Weights of a small GPT-style language model, trained from scratch on English Wikipedia.
Size: 13 layers, width 640, 10 heads of 64, MLP 2560 tanh GELU, vocabulary 16384.
Architecture: LayerNorm before each block, biases, tied embeddings.
Training: a variant of Adam for these matrices, 884M tokens, 13495 steps.
Each number is 500 + 25 x the weight over its row's rms, rounded and kept within 0 to 999. Layers, rows and columns count from 0. Numbers have three digits each. The size before them is the row's rms in percent of the matrix's.

# layer 7 MLP down (transposed), 2560x640, rms 0.0423, rows 1731-1785, columns 256-383
102:517467442486509499486498492547499499492517526520478515496484499460522478503512496440527494559490474461511526496462507476510470523498538468492501483551546477504526507476472486498507521486466488511516485516544491506519516499513518459481484510532478480493528527498496488451501507448524471564490426545461463456515480506507510500443476520495497531507486474528477552516509550483507501519502
107:504497470504509536480517497492506495483512520474475530522535539462438535453466505461537517532498502492493484522510484508478586452480503495484477520493478489498548506512481538478447551544480480477512456454501519491432501478505528448469526531513500497478515486456524498487484503505507487474523458483535501511460503491494521486492480517450522518439510501531499515466482518508504485503545
090:515474509517511503471496400491508523487515488517509454537480510494524470528488523530492496467533518498429535504562548490484498542483514474491526496488501509512525505498478510523494529494465444523498472506509529503499479526471473483513550480470508524485499463523540565489510544533517523532505544499428490471493528465500526500446491487475486465460510544508462531501506490503466504480539
107:471468506489449504516493482464459472492499483495534505467452466463489550516522526551486501484557530489485525491498463510451475484540537505521478507450481503513509493555475491524484548462487482531501481507533508506502548470555539498501515498491545461513481551450508568503506489486526504509481484502506455509470439520516516496539485506510477466499499526551517474508492495492499507509511
106:504486507493485468504528548480486520481497497507555455549492531431538485515521520480525483473524505498499420504511502525487523518480493534491496494489475527500506499533453529558435516510514482498481497549510493493444550544492553479488493502514490517468537510481478464506452450523468581451491465520514481456493468504500497511497499526467550538510468501522501471471487533540435513500486
090:482493517500531544488491528495463525497534476516497481497504458495483499536513515537469524444485495497493488488438512496507469485517499502441541539469461561534493523504482473513490547532506466513464483464493511481447511512474514463530532540505500497443524512518511536449520520522529472534511523508504491494482494493440472503499503507492544497560440482522538464475456477494543485497492
096:489489561509469518468467503479529488495527511504552518500517462502494490495482533543510504507514563486519516534495491481500451492542509528507496519495526486494476465503522550535518474527510518494541520519534453466482575482462476514512523490452457477506509494503494473521443487537501481457490503455538495536511499512479459500511488504548489487508518486474497507513493498500475472515482
109:450494505480527475527433451510487516502518462510519488491509475506513486459467470541497481500486496492491471492520510489514479536520529492489506538488488529466458539494511548540510567499526518502516487486518500477558501500445426501422510533525488506504537478511504524468488515524473511515531492524478484519480472485458537454509511500500499505544514453507498533474476475466525450500528
118:495494504484495519506527511533463527507505533492503465484513516528490490491514492498490480481488516523507543487495486519524491508440490466524527496474438514459519510519497489452499516463472495471522441492517512504523497518530504486528463544520449485511549532511496487461504483497504524491528466461526517435510506508489533487507492493482507521496482500537539528500476510477465518508474
119:496466495519561465511464519462507503513501469503447498471474488479477497516491478583506492512474467479486508480518510507521487532482485518517478505527495479495501496519494501496459503481505492495512532487457516498481490499499523538458537473494568488491486531511542490508499504493493457535451453459531522483474482529510521475513518477527526526509454509521507503508519506534460528512468
099:516490525486517517511444508530501512522491479532510479499483546468489509539543509544487532529472511485496464504476521502507537453488474495465508505498522487494510531474514547514530503502476502472506506481507475496442535519483469485462535522479497512544484460493503496508474467524499474498530495509510516520535485521482498514551540543512464502513514460522453511467474510506490543504530
109:512525525522515499524560518513481508520491502492512525484483471553467530525499494468522548529521524458470514549519529499472523486522520476497490501530517496509529505502462489479479534513450526554464495523494501508498531544480491470480466502574487480504517525515452491550510528532472493464496506543495513480489523497496541502470528503523466453476491477497494490506487481464528497436486
107:469522509518492486476453529496484489521485457480478523492465492509497509473500538502555479467474526494499520475501501460498478539522538483511478574499521497515523478499495484467527520460515547515517523501500538442482457488537508511544485507492482502457473475503449500499507511513470531457507498479485498488497479510470511494488491509481514506531532482531507500545494475504483496565500
101:483512504487535518507493508499504533501462502517488492518515516509490511510498514522533545515556525427537523481469494449502511458530508544510500469467497460498464511509500509491485455506478497490493461522528506552528541503497483440496469502533512514479496484494517495431502467530476524487479507506512522511480461499519499494491539527488550499496508517542525464487511462478480506536477
103:483537521516486462491528452505494492481492480522471523503470482562520505457447475500503443501492529518513500461485525504458459491492478505485492467482493459501514442492570463504503511522453451525485506492534507495520505480510541507529471498524453501573506529482504511478497504515556505533496518461529541516542487508501502492507541478513468532497502474484513488562456474548466507487553
104:511534483494481516482475469527466498461496524492484507543534468482521495470505517516526462488465551499484563483508450501511486464517495523551513496483504478518481519471524527507511526521461475494548485521470497527519523530495504518510480489503491518505491492493497466466506429456527512495515504535474486516469512496541496465510529462505540493519536478530563522505516468513503482489497
101:505503499513516501507462558483513451454473509503508519505509538573489517517519510477499536494442506517508489464499531518456504492503517491548494487447467511512486473502520504523447525503466507460560488476546521436553511495465502470488522528528531508485498536511500530504495472525488502472481524469522482506524467536491504474498500509542476520532472498540481476471498498479522503505508
104:509537494471516479507489503523481483498486480546527491509476472527514495529510505473502521488480443485478541474482494473512507542498493506510525492481510494489530501502510558468494552500502487472484517509587465524538495499520522549518499553461501524544515504495535502512519458495524516495504534508459509516499542493458472498493457538484496506516519494496487502504518462463492493495526
093:493505470500495473469491500505529497525497545512482479524452470466481505543508515503531502449508495488519461533495491507503487495528515491509475505469517472490471510478500513503481496495489526562462488528479508459527469505503500477463552491510496492509452543529484494471507473508437594528486507523488479464532524468530535520470443467477541481516506526472484463504508444480489474511508
088:511517485490484542494499491513533526515530499466460531495544483486515467488513510502440476538472497513527517486521568526500494500475484537519565502514481494508512527517486518463432552532446452510502500472481495509500444488499526486487495554484478494532511474538507487503478498511474492478512475481483511536525543516484582520497515512466489464540520511484509537474467430553525481531519
090:504545505502485452489500526517540485504510523486533498486499464502522462524544485519517488497502530477528493505494521489479522470535516472527505511464544455535533453478520535481487486484511531513451516484509470522506479523465514514484467474494484505496525542552445543482505495513524500487485488484486495469509496501525506476541495507519545485492468476514543484527493520511459484495484
098:495470489497545515474515517472491514517490530505498489508500503498512525495498538474516489480555508499492498525532532487484469507473507501474525498480471497501481534489473497523493516532500502429470516490490530498533492482510512491486480494504519536515512531526467493489541529475495481493490491464524459478515499557540544532515501517500482510495524493524527510544500437528530498521475
112:476503489519486516547490495458476503501485529500529488501497546508469532442482518482510486517524476452503456493463462460530520467473560491547463488503511510556487566545461529464468468498510524544542504552488498492489480539458515487478492490542481517541464489476472503507505470493524528433511430546510483522491507481487530492528449532485514464524488524486483487530495448502470458462457
092:502509470501482503541523497516506515501458507519488472499478420541488533518496499518486484514494506524501515500503491505514533472479532501497525528522479473517530475516499500514489469488497509515456496499537515543462464443480507489533468501531486508490507525483526469482454495460528504497495534472474519483515507514501499501495528484478466533483512514544502505461517502485491512498479
107:484507561489454490515484496473546491552504569493460496481496521480476540498477512508497526493484456492522503483452506466519515503501504471528533526518474498503503488514471535499545490518540491475522478542500476532490519566495521539531471529486506495519487533543536489505483516515507533500510474484497537486495563508480439507456469500514516529481472543491499476494480510501494499482499
093:534512512514482484493481541480456488479526520543499506460482544477523489458496495489513495521517525477401538519505516507492437516475493525437502497484499522511485537540488485483468497457506540495501489544518545525475475525493542502539464524567533493498557517460473513437516472493491490489514477479508523437472489469517512526486550496469546497506474516535472504520492496552513472471501
104:522517518486467504469446463508508492519516498487447513537503490498488513497469469547533481407527527538508528505493556462519518492471482548515512463499497507435474472526471522488505497470465514542430461478496543516489526474525491546447499480501497489494488527521517535469474478495514509524481502516509516500500528536503495494512488489535506505548547552493450539539509510504494554500461
088:516495491527495487531476470467478476523457557509500484477442482488507479511486514529481508490551503501527498488496487509547490518493526458491485507551543558498484475543479467457551515526474532440503529484507493512486475565519487509504511545559470540503484521512507519506556466512520506489525516469495467509494531543517482492500472481507532485477432518497536507521527511514511478489510
097:548512509466453470449474549480488493503491509514475484510496491505454525494501508542522505481469465515529489520513476486501524484509517530503526524469466497456509511492459597523470500550517522524514497491518496494500501479513459477470475516429506537470501476450505541512452506461507538494502515495479504480508493493528466478525496516511537492485455510515480514485566492516543516488508
110:505520532536507531500461462507492515514478490542513482495473519518461537489446518496513517514513443513513509482518492528486521500496519482528462496493506491514494446471540487506502500539501533521473516512493470474502521482502484457496523475503460505509452465544535509478458485543503549521513484462512517506508504530506500491449525513517514515491511490512523502509563483482485519503466
099:543471508537487518474553503536504563534521493497491523492504494476480497474535541512528493473472497498494478464521517518499497499488525488529493505518473454487498496542523490566461491472487499474471522529521497486539494542496573492525511468504525488486499548480491510490515483472526499458492508488504513482522472485483535511469522487468500538503462484480495471494448438530535478496461
102:471504429502469495476504500489501471470502459504497517512508496491528530491521522484509510504484456489546476527475517509491507455500493563497499492504526556547469487477497489467502503564435542510503476494483480524494480485492540511516549477498500461523492480505517486507515492466456504510513487513481496512504475504491462533556507488571468525465475528488469508466474533459500519502520
099:482485504518534502500471477483507557413471501510539536467517507543450538502505504511459461541513475500476479519476435535497505476500559487511496467474504479491478504486455471524498535544503528502499510511506542459497527485499470510488515505488482445522502492519484491529499501529508477542487454512492493461490519477542513485521497515494476520491459533513469524504481524469509470533483
110:434489519500502481473550451484476484507486495530487531445509542465512537510498485487496464496527535521487543494483509491507503474521495521441503502530512492510493496476477517486491461522475527495564523546489493511487507515475475503521509489483465470498493517537468497528496481463525506482521506455479488524530505482520506500473436512500525485486491503470496488537509490520480505505475
100:499488476499476518509551487514490488481477539498554523546523478491449456533494489449495515534468513533443524480493516469513510433484483525473485479566468490510523500483497487528459515483532527473458456485527501515517460483501480478481539468480492473523523522509469506507560487489474477472517490484510494469473484461536481475507451487507531493508505554511450513527524528484506501478476
105:508490514451522471496497556464525526489493492474547522504482526492483522531446464466493466492523496497497489517533455464480490531505502490457524485502493490525517517413512452529467454485519512528481521492471507500527492493479497484479459498497491483457496473508523533481458547532497489499457525496481551484499471494497486479515483516534518526477515482559487498508474531519518520483467
115:486478437474541548455518522460514498521535470478508526454495579486502509508498500460540472515512524491499477490511465561502506474460449472474528475510513489531529529506492466522461501496466520501476506484466509524489474503512459493526524540511477471496511479518481449500484519516480521542518532506481534501495492518499483474455496533524467514498529525528490454472494547483524517475477
107:548524507496521472529486508484485512454496528507479486492493467490527511499510481508522529491510471512470519505493461522525515484534526488479494497486517523504501498489506475529524479514499527520483492491472498463513486475501498501439494494518541483495449477515501484484504514495496520517512481486510504494490513502487478497489515509452513543461510525500473512499492504486462532502498
102:517527487488508519535463501485493492465469522504513511514490495527487494534494484485519498523457493504495487483454501504531483480499530557500493503503516497522517506447543501495471515482450476515507523488506518439475522520511509503478560468488498469521499505474501474509537491497500505540519513565503513500516521486475465485507455457522452474481512522489479469493523514514503492530528
087:441518503535500481501475497504491492537488520504495504502461493465517477456503455560463521514495542475484501492517489534532480513545510502513496490494504511486539511535503438523479434527533539500501458488512483465495487516460534496471459505526518501523436492518523544471509493479507526486521498515490507506487475442491518534500532506471556511529482498454550477489512469451512503494558
092:556489508497494504535475468455489521524500459521516538506477516491509494478471502510522445516481477490524458507510472518509470481503531517514465516464556431490517497478470480502438570487505537512519509490557456509533469484522506482501514541558506522500476462509514511465492511522549504510505559520476503513497523456531506538465488485503520470498535490502471516512498492537522504513530
106:507489523526509426496525536513457524495471484501517513519528466478500475460466493480452449531516502498431509489509551472456519478540518522532520510516491507519463455497509512492484501513484520500487525518503503567486511502532497494488501525549499532472506464442520475521492444498509444501548545472524497550498504515527492464493481540472515503462507537498501494516507543511475511511513
089:520521526493498483477524482486497493510460541512514433517524528504504547549458552460503498490494539503495509507502517498521486468459493550522512477504524480495524512517461457512459432492530529542466485495515505480528471517484545511476501504475479508531503500486507462482480479479562483516502507505462499471501537537499528507516541518500504501453464506482458469541524499522469517490547
091:533514490514478490507507504470495504513499480571522467467487519517523521505500481528539532507456498492503479495520476525490515470513500530493447508506543449519526474500498456515522521480484494501481494498482478460505513525508487492507515477506530482505473454504482492492489521492531518523496537499465473483482510488486475474487508468494546523517493537477447514518549505525477490464501
095:468454538517475463504503510508463550451496492520514463510499472489528478536440477468449472444507440502513496485517519487512502478485514538525554468514464508510456515526545550503486466539514511536523490507556494485501516557475480487523479487507491511457518528494475520487527545521511538525534496491485456553487494498485539557527515494479528439483490521519526541479499546473516500529529
096:461523516472454517528500482500503505465510566522487537467505526491482482543460491527517490461515496488507500468511490519496458513525480550451472487538455485520504539491516495447533494505497509513495514557500522509551490517512497513487461463552499516478460478491519502501536480464512475529522495468493515526537528512480506503486512478504478493478473526463527474494458527536493480479538
097:500524510531512485511510499492490479496515538510492510533524472509495480499506511474523466467431500496520462482500521510514484501533476521544527565426481491504497513533458495509500483479501505499453505500501471466533518514525529459439526517507503519512469518538511488529541511462509461442481456474509480500495496491522463535501481530434502523482535498503497543493490474500467504535501
099:517471524502479503511523514498489509481449460525487531528497502489480524478476451554510470475516528491521461534532537490535486506496453501517466485526470486524451508511486516482479474495506498422527473500531511539530512502478549491443504487514486514518552482494547478483521480481529482520545521431532494503511503513463471484487479504485482521527474491496477487490520430503533530481545
089:516516460504477520488480504490507501485459519492507498492479494507486512499484494515477528510509493525493444463500468534488521505548494495487554498445509491514511485516511510485541473473497530521450561479532558530521500451515491488527485491493514506477497480466531520503478534525496507503509466524472489484452518462461546513449522492486476491518483530533541500523481493511518473486543
111:507510526518474529521472473522500521476485568490502501482516484493520465503485516492513505465493516465532499521540472482503499542465529468513462538498468507528520471482550447504499493514488511509452537468489508476472502483542461477491486511535521494508505485515494475535502500486547500483480501527504496503523503497448458554565459469500442476464522480476502525495515516543500535525496
103:495554480520486505475463505484512516470509502529528477507483520498493520465488512493526490470485494497493530489531514469484496510489480545461537513521471528514475526496501549482532498538504492505509470514508486536520519498486485466474474481511513514513538537505540523512515488508527512474448489530539508449485522518505494517505482467485464496502467476506467438490488476498514493477510
094:492478474498445530513537447483492490529507479510471505527480533510503513545512463503456584476493497528513493496474447528470493475480477519488555539555503510475489499478431504514474505546491498480520520490504518496544498457522521505510486529481525507510466469496541484449505478491486508493490531554488470527501491516506496482528490522486478471529441494534507500541533500487519540511446
095:522487505547528459491513563472517505529511453512529495475544486519476507466521492485507454460484495484507513501549520519492446533443517510477483514532477507549500529522485480536470498502521549516505533513510477497563506517449536487484495508533456481507501492498460474540533538508501450531509486486495465458486506456482488442516468496510542534485471558469493530505536511489502505465482
096:529497481477507497507502529519493506522492485522527544520508503518530483477500514474538503519556487505554497510473544518541484514521496459493480473597520539546478490493441453490450509503521498501513536513516526448456504473487509511481477501518460496481522521484470531514500500512547512471474514485520488489563491479458472507514500483485522504485506492471513501470452481471508531490515
109:460527480524540489468510497490473555483401490470515430508541502526480508488477518464480479443524499483518467495493516490501520470508567495520473526471514494508474542480512528549530525482507497510469509507458484502505525501504495510510483466495521532486513477477465508482521498490536481500510496478475472528494528520525509499475486494511467513501456495500462506518523540509481506462499
# layer 7 MLP up, 2560x640, rms 0.0436, rows 1732-1785, columns 256-383
104:473548499542465505483465506498477496564536520503490451497466469507533501509488481455497525518495510485482515505502537519479476509504519468508513521467532472489473434501503512549528445500553507477509496559479492479490524504484492556454490512485519488474515517485511522538495454481489447477505492468498493490519472478529527525505454496486526492481493474500531472473480576470492507494518
092:505512480516501505531496483557489464481467502500520524523504505484470487502481518511533524489460497534561479487468478501523503477551540485531563546541516550425494505467493505484490499523494538520530542550469538490486501483514548471514507484517471476523470473519514493540496496448491483493489482482492533509495473540551502513520482532507490530500509414501564440521505479493538533536481
105:526493484498528487479536455487485508516498483502500491507515464519495516506478502442555484490489482478554497514453495491501492469473503503539526478507505462462525512522539493514471488499480463516527562527499505521519506533506495482520492501549510516499481455488523539563506527498489481506515501439513501505454495500496463477497505503533541486501534522479485498510481509519535468488461
100:503524469530493453519474495532481477515484491468528467499490477510523466478551520462504493519513508503530523462495513507530499515501508449527525502462534451485509471514493540479506477443501497510515508481519499484526505528492510539473539512527494475511533489489513465501481524513499453512485470501438513514492495512471498491505485483445515563487551464504516518499479515493482520536493
093:536487464509518469490477500474507483458457552525467522528528492513457520502510474482512476515495462510490490478550516547507503547530487491538562448510551438487525419518539518500478481519492495475516514541422511490535491484538495520510510474498467515493496481494505486504493445486503519477486446511545487526492466518521526537542484497547524524486491507480507496561520519538474508467526
098:548509441511498509507504519500472516512493523481496453528520477484523477477448516521555464455511485525506486492480496476489513501542522479499524484529508481536486520539476490494474497481499495531500514491546515518510527509521524488437507482540443485491511526484538482497545500480514501461505501502485534446522511482474454539515566533520500536519497502486492474524482499543516465481494
107:492502478488482498508509536512514534498473491540490492491493512515476529541477495524502499468495490508522527546510468488463491514534518529500502502544506523452503495529481530540464494515520508501503538532479541522507465504521519506557542482478515513480500515503489476490487511507509506466514493520508498504433485499516496494477511477510495435545532520480511474516527521496489503544498
113:554506507491470511490471524565490490503513521506527490465530499516460443510474545533476487461487498541517515487565483493508465535495527521530487510489473501497496517466476518518493517450541486552521511462544520521520501510491459519482479556493493518495542520505475487499488471487480494440481500495498529503470498502503489456509474517534476484556510489516508502497461508556536505485495
113:485526503475558507519497479477491520515513531509493501478502513498504480520487499523507550496487504574506484517497498501513479510509498527525500505495518492505517492505510515481508499487521502529497530516540528514519502515493497490516529522520515521493544456465547510530508500491501489505481505512534505483467492505476514448470523500483472528477484494502500484492542502502463523482498
098:501525504511495537548473547496433453448498472512488495480515514541493487559499502492485517473472542508495513493505503500517486527481487475540532489513484497471494478490519540507524466486543513506462502498506520483538461496504483465483506532496554510514499475579484477503506480498527513478484533514525504502507467474466465483513491531517485462544507492542495514478493505480491479473466
104:492532490509553496533445502498496520501519466510480474453507464515544537475472482533528515498499476506465505501489409505494527488484510541503455503500481500495524507479517510517489480482553473539473522480506480510481463476494504509493475464475479513507515495524499492505466517498491537481503515527532465531480522532486498495483537472442497492521514450447477528504449493523448488524482
100:486555491489541486537487492495513497535467456475503519494480465482484510457490511496538451487513499475500484482522515486483500483504491474510480501519478485455498515494528523534496495497506508542463525546555494500494492432453528466572532471480499506495513532540513485497542495462539497465493545542534514498492463503488511499491482514445459513500549508516528447506490536470482508524450
095:497497515492542496445465480574517485488449486524449489510501484537529493474497489500507519489504507515483557480483472477508468513500481451507518503500486507511497495500470490517507469512485460500496514487514546499508541529511500532529517524517507481507477515511504492495483503471471479440494497495526457473506536489504455512507502485541480518485508501504454491520470513491504535451483
102:483489477524491486496503501523446475491477501478486551504525479515542479502482516501470557504481494522480510511491482483489502514496485460541502433498485495443534462503475495507500499515528546505503489534482503540472476505495449477525511473490500509543479479488481472525430494513502507504521490490474470510500485518502481521556492494511476513529496459492499462525502486490524524465480
104:522543519502482498515509529528474546481504467503545508506511531517466522559516500472503556495490534512534534513504514504474508487510461502489504492551481521485559508526519510520473452513481517530511500523505524486520504519472481457527496535490520504573495496578497494535483524495488517496488508517516489516499496526510583511518487476518487505474508458480490512484526503446553532468476
095:520504473496518463480464437490484494540519499514485463468499506525491481537504499526461453456498496500475470489498459482501476490516534458504511520493483514517501532485502536577509509531561523484479529520520533504483460493509493511461488487559514496504542514496525548460537448503479491502433529476546520498528470453544511501486474547488487508492552511482462530518471507507481514486508
105:536478513497536531524480532511506498476491494455511480481460512464534540508438525498530517489498508499465581513498509482552468501491507460494458496487475527507466472495530479494530499487487503540499505489523516486462521508472485530499520532557510504477497506504476498538529518404509492503509466451509508547516524481483505449507458503470498497458503521526493512527528495503473526503501
097:488519496514532477540459496483500483459500480449513508492507546521511511510516553494485459490499520494517465490464498477524512497503488450518469516488501492491463448535498487504487553496503517492478486517508488537483523526465476468503479518513537504497520471504484527471519538484512474526558521568491522494511504452503470440503482484493499489423518532487485515513498458519514515472453
095:503514505489488529497497509513492487490539437475502479472560511512497510489496503460526498481474517529509443525505544481491519494472472483495497505465514501484530513512520499517490499524553502485507492513480523547470501525486499434492506496482510501522553495493486484525493503543527491493492498473473528508456512499492507468468496530461527489485490465540507488485505467510533482460518
095:482482483447516486520532552527468505520501480543493500539467510483475491515521550500528471483493536486517510482594542490496502469489525519509499474511529500507459537506479481492511485469523487518497527489520488469520461518521515522502529494448481499518551497474505459465517504484503483465474493495477472535506488499501534499496485528442491491516525487519494467491478539530478511525508
100:524521474492448513471435488540510524499503485472469490472525441490536490476430524498522544516520520507483542536485483489499483543547513510506502495527519480534490458471516495489476489478498521508524536479507465501500504506496477517507537492537516502523477531513489503527442456505471522470485510457530469480479523482495468514485467508504513521518481505509493521510464501468492486499496
107:509541538505496486505486480573504521505486523506482505506493474509488483488492454482494562511429513527508481484525526436462466479522507493528531468500518504519483490493429503503548530517523529496534467510497537457495521475523518466503518517473514478498473503521496412530501502520458486509448515482486496526491482548456531481507481477457486463521511510490519513529479486492528517438507
096:501502511504515520447447478485495509491523492510449547557502515521483439440484523492491504506533533541501486515515565464443508515512474547528509498509507486480507477486511516507468467479486489521527553514513484476536516510504531487470472506501487526527512494549502517494505472506491512446496441502517479533511532495501539510503471504477479518489509487480506472489470516552517499490503
104:535496492472480486463459524506504495499516498506464509491518455496539521507495507494488499491498535494490527480540519473531458508513466511523521488428497500511439502505468512484496500522508531480492564470509475490568534520506496486501515465524478506462458471523471488495514503493534509473464529486494493518501522484495486487511533503499492478483531480506501486512477463504485557509519
100:499504501532479530523498499474496509473512454483498505471539500511464545506508532507539537508493495470499512498467498483504486521468469502526500509463482502492486497526521508486486492521493483514513499461448512439493490474508495519458471522515531472500489517494502525533516504480536501497455436483526473495538497485488471563496505465459516511504577506516518521520547501513519483501479
107:510492479458504494494467489523493539469503498514523467488455446500478481501491487480534484503489499506528522529500491470504509492472525493527435520482502526459469485518450520484481523507521471578513481505476487536498450483470474504507483504531476488505528522512479503500470495478520504514497468516490472480517522485492513523495525468446524502514527521457479519491499543531483544502446
094:542580472457477492501527517506529542492466502523445498549531536476464537512523498513521480503471523528512519555493501476489491500523422485542469525492515467475511507473505469523485486477473473511514500517482507479496489484502474429497520493481488532502529461481496525554477537436481503533526536484472498458463470498515505494518517510502488509500497512504519472484483499537506495498473
098:475507467504556481486485478571494518530453519494482520482481486485500499487494529515474506472494488486469481453518496515537480538520472468486494463468504502451452489533508502526539465501519484487511523492500467478497507513477476488516500502498505463485497538523501476510488495511493445489480496495506478477535523464464484510496530485492470501504492495475463468514476532452505503506521
106:467509507493522529495506453485491527534505484473499528522527495529565510520494511555513545520480513509484495503503512486510501470481529509499545529497545499484519499545514519515502471515522519500528490474528535534528534503508526502490489510467469498545494491481516497507473494497500507541469509518449462532487497538502469511477534512498457493518516440494474533577487503503531524493439
101:488513520529526478546499492535548464497497512514523474512502530542569499530489495537487490484478509502547553528465505554498465478522523484508473499494531509497497481530520502534492499522502500484491491474509548491474530470490487507465495518509483492453567507523469509529470515536535494469486506512510506521513470483489464513540503523514516508502529486530507483490529470510475513519477
103:512489515478527524561490468493542501532473481510458500510543474498523460533485512523528528454520501510463515460507511473534476511513473482492495515447486507474520507512517512518512475445525505479502487476479495462479448515507494536468503489516457488528539467456519493504475558499516513502491510480492498487502451486471497489468541519475509530476485507424478482464485546508501515505504
102:553505515503486497517494482492489494545539530454502521490564476499547456506520510488495498529488519493519530474516572489492530528500458446535513492514545576509465489497517460502558492555499498479473500463521523479497495473457486476464469485523516509481510497530477500478527471490523467496476534436490496506499468477479512507530508508456434549481501483523511480492463459470473510480484
108:500528505513475531503481511507455496488476548528550517438492501504497491534472513491491582473496486500488495481562519454496519521511509477486523508508501507511478511485486533532520441535526535531489522534532511471493511487474472448478505449543514481525476491503480478487470484510493503493500501475520523502492496505486537485502450502521480486452504459532467472510456470483513518454497
103:493525494493464505495483501520460551497513513534493473476493504515519481541488477450492492509526475501488544538517499464452453516512499460507503463475507487503514485498444500491511525482518483520497483548510482483510468503498524487447514521482546530467525524546494478466544494498511452512497510492512527529489491488528484457480513513494526517521499472509523493487485518491506450520462
104:493535516507495465564470502484502560508467471465504519480534422457485469519484510502500463531514514523524494467498495513507529486562491482501508484507530521497480497503462504510533480474513531480532545523504496493532551489488531507514524478523521523546498471494474504492521451489531482498504451498509504517502481559479518506497474548479509519480480493475490484481520455499475520457510
105:475512508504486510492516467508484461460477475484505493493534517508512478509533507487526453486432499490499531544537471511501451484503493467525529489456501507509498540508552499537487470543536485520465536517538496531492505526513511509503524537473481518511535473506483498488476528469483486484513559493490527491436491488485461471498524531488499515499525517501490504474537544504474517478453
105:539494476513477523529484535546497517472507499486493514468480496536504478498493538461521492504497485501523507529480499520444436519489495511541518465500505512496513494484444500514476425518480502530503505522478494524511486523477488484511483526507459510510520504536479471489468497497544488449492501501496533473470464494498524489506465501511505501525506464452510499491517516514502492481507
102:454518473544536499525500491470491504481511497472442481488522493526504493516504496451518512462486522511494526515509510472507478501498504474493498450462492462482500497491539510480455467461487528493494535542465537533496495534516531508551471437530479535534482448513427469514454487504451505510480450516494493446491522504493544504508487567514489520470527487522514505492494516533529516472502
090:505515461470512503503542497529513501487521507528514502493509501565493516517531502461571509492473506502513492475494457493501510474502525501474475507525519454529453484509529513530467516455496461515498472523512510526510505481497464542522533507474498493509517502495513476489510508523462495503438503515519467518545496534534472452494438506509514490464522504521489501527462526534504527473406
097:460483479483547483524450492481486505494482514540493494525530515504526512498503567482495507482487537489484505510526528518515551467473532510543519489465545526504495524510486495494503525479512465493529513497495487488492505538494566524489505526487543532493491492511526519548477496529494483510481452526500542505495498540456479475472505503436506509466548491427522499501519473541517471490509
105:524486489529514488522500465516486473517481534541489445474463472472533515491489483539498473484473481512528533512523492492474462455540495466489514463506528498504500526512465542523523514479503494492499479464529529491486457529488554499534520508566511510552520488498491485500464457504533485510505475476523457500436520521501460439517461488466457493449486482506478449540478467492473504529474
088:514472516481493541502500509496513542540502479491473523517481491535530510519504479511504513502476512523534462517517471495493507504519470512496512529531497541509495481475499493562483474505481496512537476476486497504482528470457460487504506507516501479446496466507490490485488549500472444496481503511489470512468450458504538489510486514525476471527497519444481523491502527530503475464464
090:511504452477511485532476435503514502519556522490483492485471496461478497520472506565502517461460495516568470507493451493458474475527482522459537525447457491508483479486548491495420516526494490498515485517512522528482486499500500505505506563532506517476508493498522499507497487498507496483498473511483503481495504498495520535487493500478516477527504509512520496475500478482471476512495
098:532494476488476509490491531500502506472481454493495517499456483492535504521487499473557478482490460513485531477505481473516465557528484531541506490483483499548502483481478520523500496517519475514472485511491515540490550484486533515510506490470526487449481508487492529536532460478513493487511522485496506488486440501531525487539464511505500477510468519547490570534495544537448483518506
098:519496505531526530477481531495494538558513453487451494544514511527503509469508474469549490431504479517513511469515483491516523490514491482534553514466516535510502469508499473544526504497498512487501509496519497518502488508546533474522478521486509556493485553502475493514502519492515523447465471491477483484505529482495529458555524490480503439535550524502484515525514478504506494473486
098:502518516526445532552492502491498504516476493481483514532497492437484547506493505489487535497508491500498507531540485474483437500525507482525469495467486523496472497453531511505509479498502491534483535486500470488522483460469546522507504489542511561474520488521525514492534472465483499472507525500524499489442549476481494466528479550482501495452486499532481527504496480526483429507498
104:578488489501467515506509508523460493513527475480448517494422499495522517459465483510527482455488507510529517467535548486532488483521466504500500503495488463479478479474473504513508472508517463520466492514520504534523476475476519494526533488506523533500512486542490468499495470490483496442513510469502510511496524490468466532491472510532464493471482500486461511581508458503468468507494
091:534498488469498513483502518496504523513477495482490498485544487495520506498484506502463486480497517520512551491492473463510467510502488464515460518521505475498453481475490489535442454444509521515532453533482458509474488528504524473518518483516481546498541476502487488517539472519496482467506497460533502506503532526551527529542503544498499506492489449532479464519513515512491487472484
103:497547487544490489481463478524454513515483455482498504507486484499493501513436518488510548502476493502494506475520533460464496467475517470539486493499533471497460518503442518554498484497501530508527529441467491446505433484501521527503493482482476486514468508506500496506478463457484503482514483454505525472503496488530534494522479464516487487551500476483481491465477532454481436500479
098:484500515479505504501442464557460523445499521489512491469458502502534482499501500521504496489483498490476531484507493535515500528466489488520480476485512494466476515489473487465494542503492503513472516494506477504532512504568488471522512523491487486442552505506500516506467522486519457474511451510470477513491483523496509462494528489510479490541489452465545508471466505495496508482512
091:485547523506586492520492560493503515506498507514513476489556475518540515481484555469552435500508491492454531493501516480510515497511501496511404452454506512520511500528535467480491506463489498539468479523506484504504539548469473497519504454489501521508553506470480489565490485505496459495541464434474496498457528486483498505462525476498533510470494532480453534486456526526500472505531
095:491508470529487503518500402495496466434439471496487496535498499466519481525507461547526541510476477528538472501494482491512521481506536520462511502453534532453500526531500559493490513510537473482476485486459510513458453487453511500498497484435505476479488440515488424523462526481506489512471496507516513495479555507493499539454480498503491526489504512486502480516530458496507506506488
096:481502480454506523526469487503518529505512505517472484470482471497494518469510485534481480512463450467517503467499503456532477488529491528519465492472466487528515483497531542495470471468555515475533529484538487512560497531498480515531520481460483552505524499478520494549520495519473492447542514469474505553502528476496457536538519473523497530496490516477501481497488486503474491486469
100:479519477492548514496503553465499436476463494456530456468496442519529495495513518479518519496511498509535517515519569510522494490507508526515490518451494495520445491536477479477491506464481491459485536495518481493505500502469499487488515528499485515517484449490495521449498541482537496498504519483491542535487514513504512472496438503493505506515526470554512440484506526511534484451460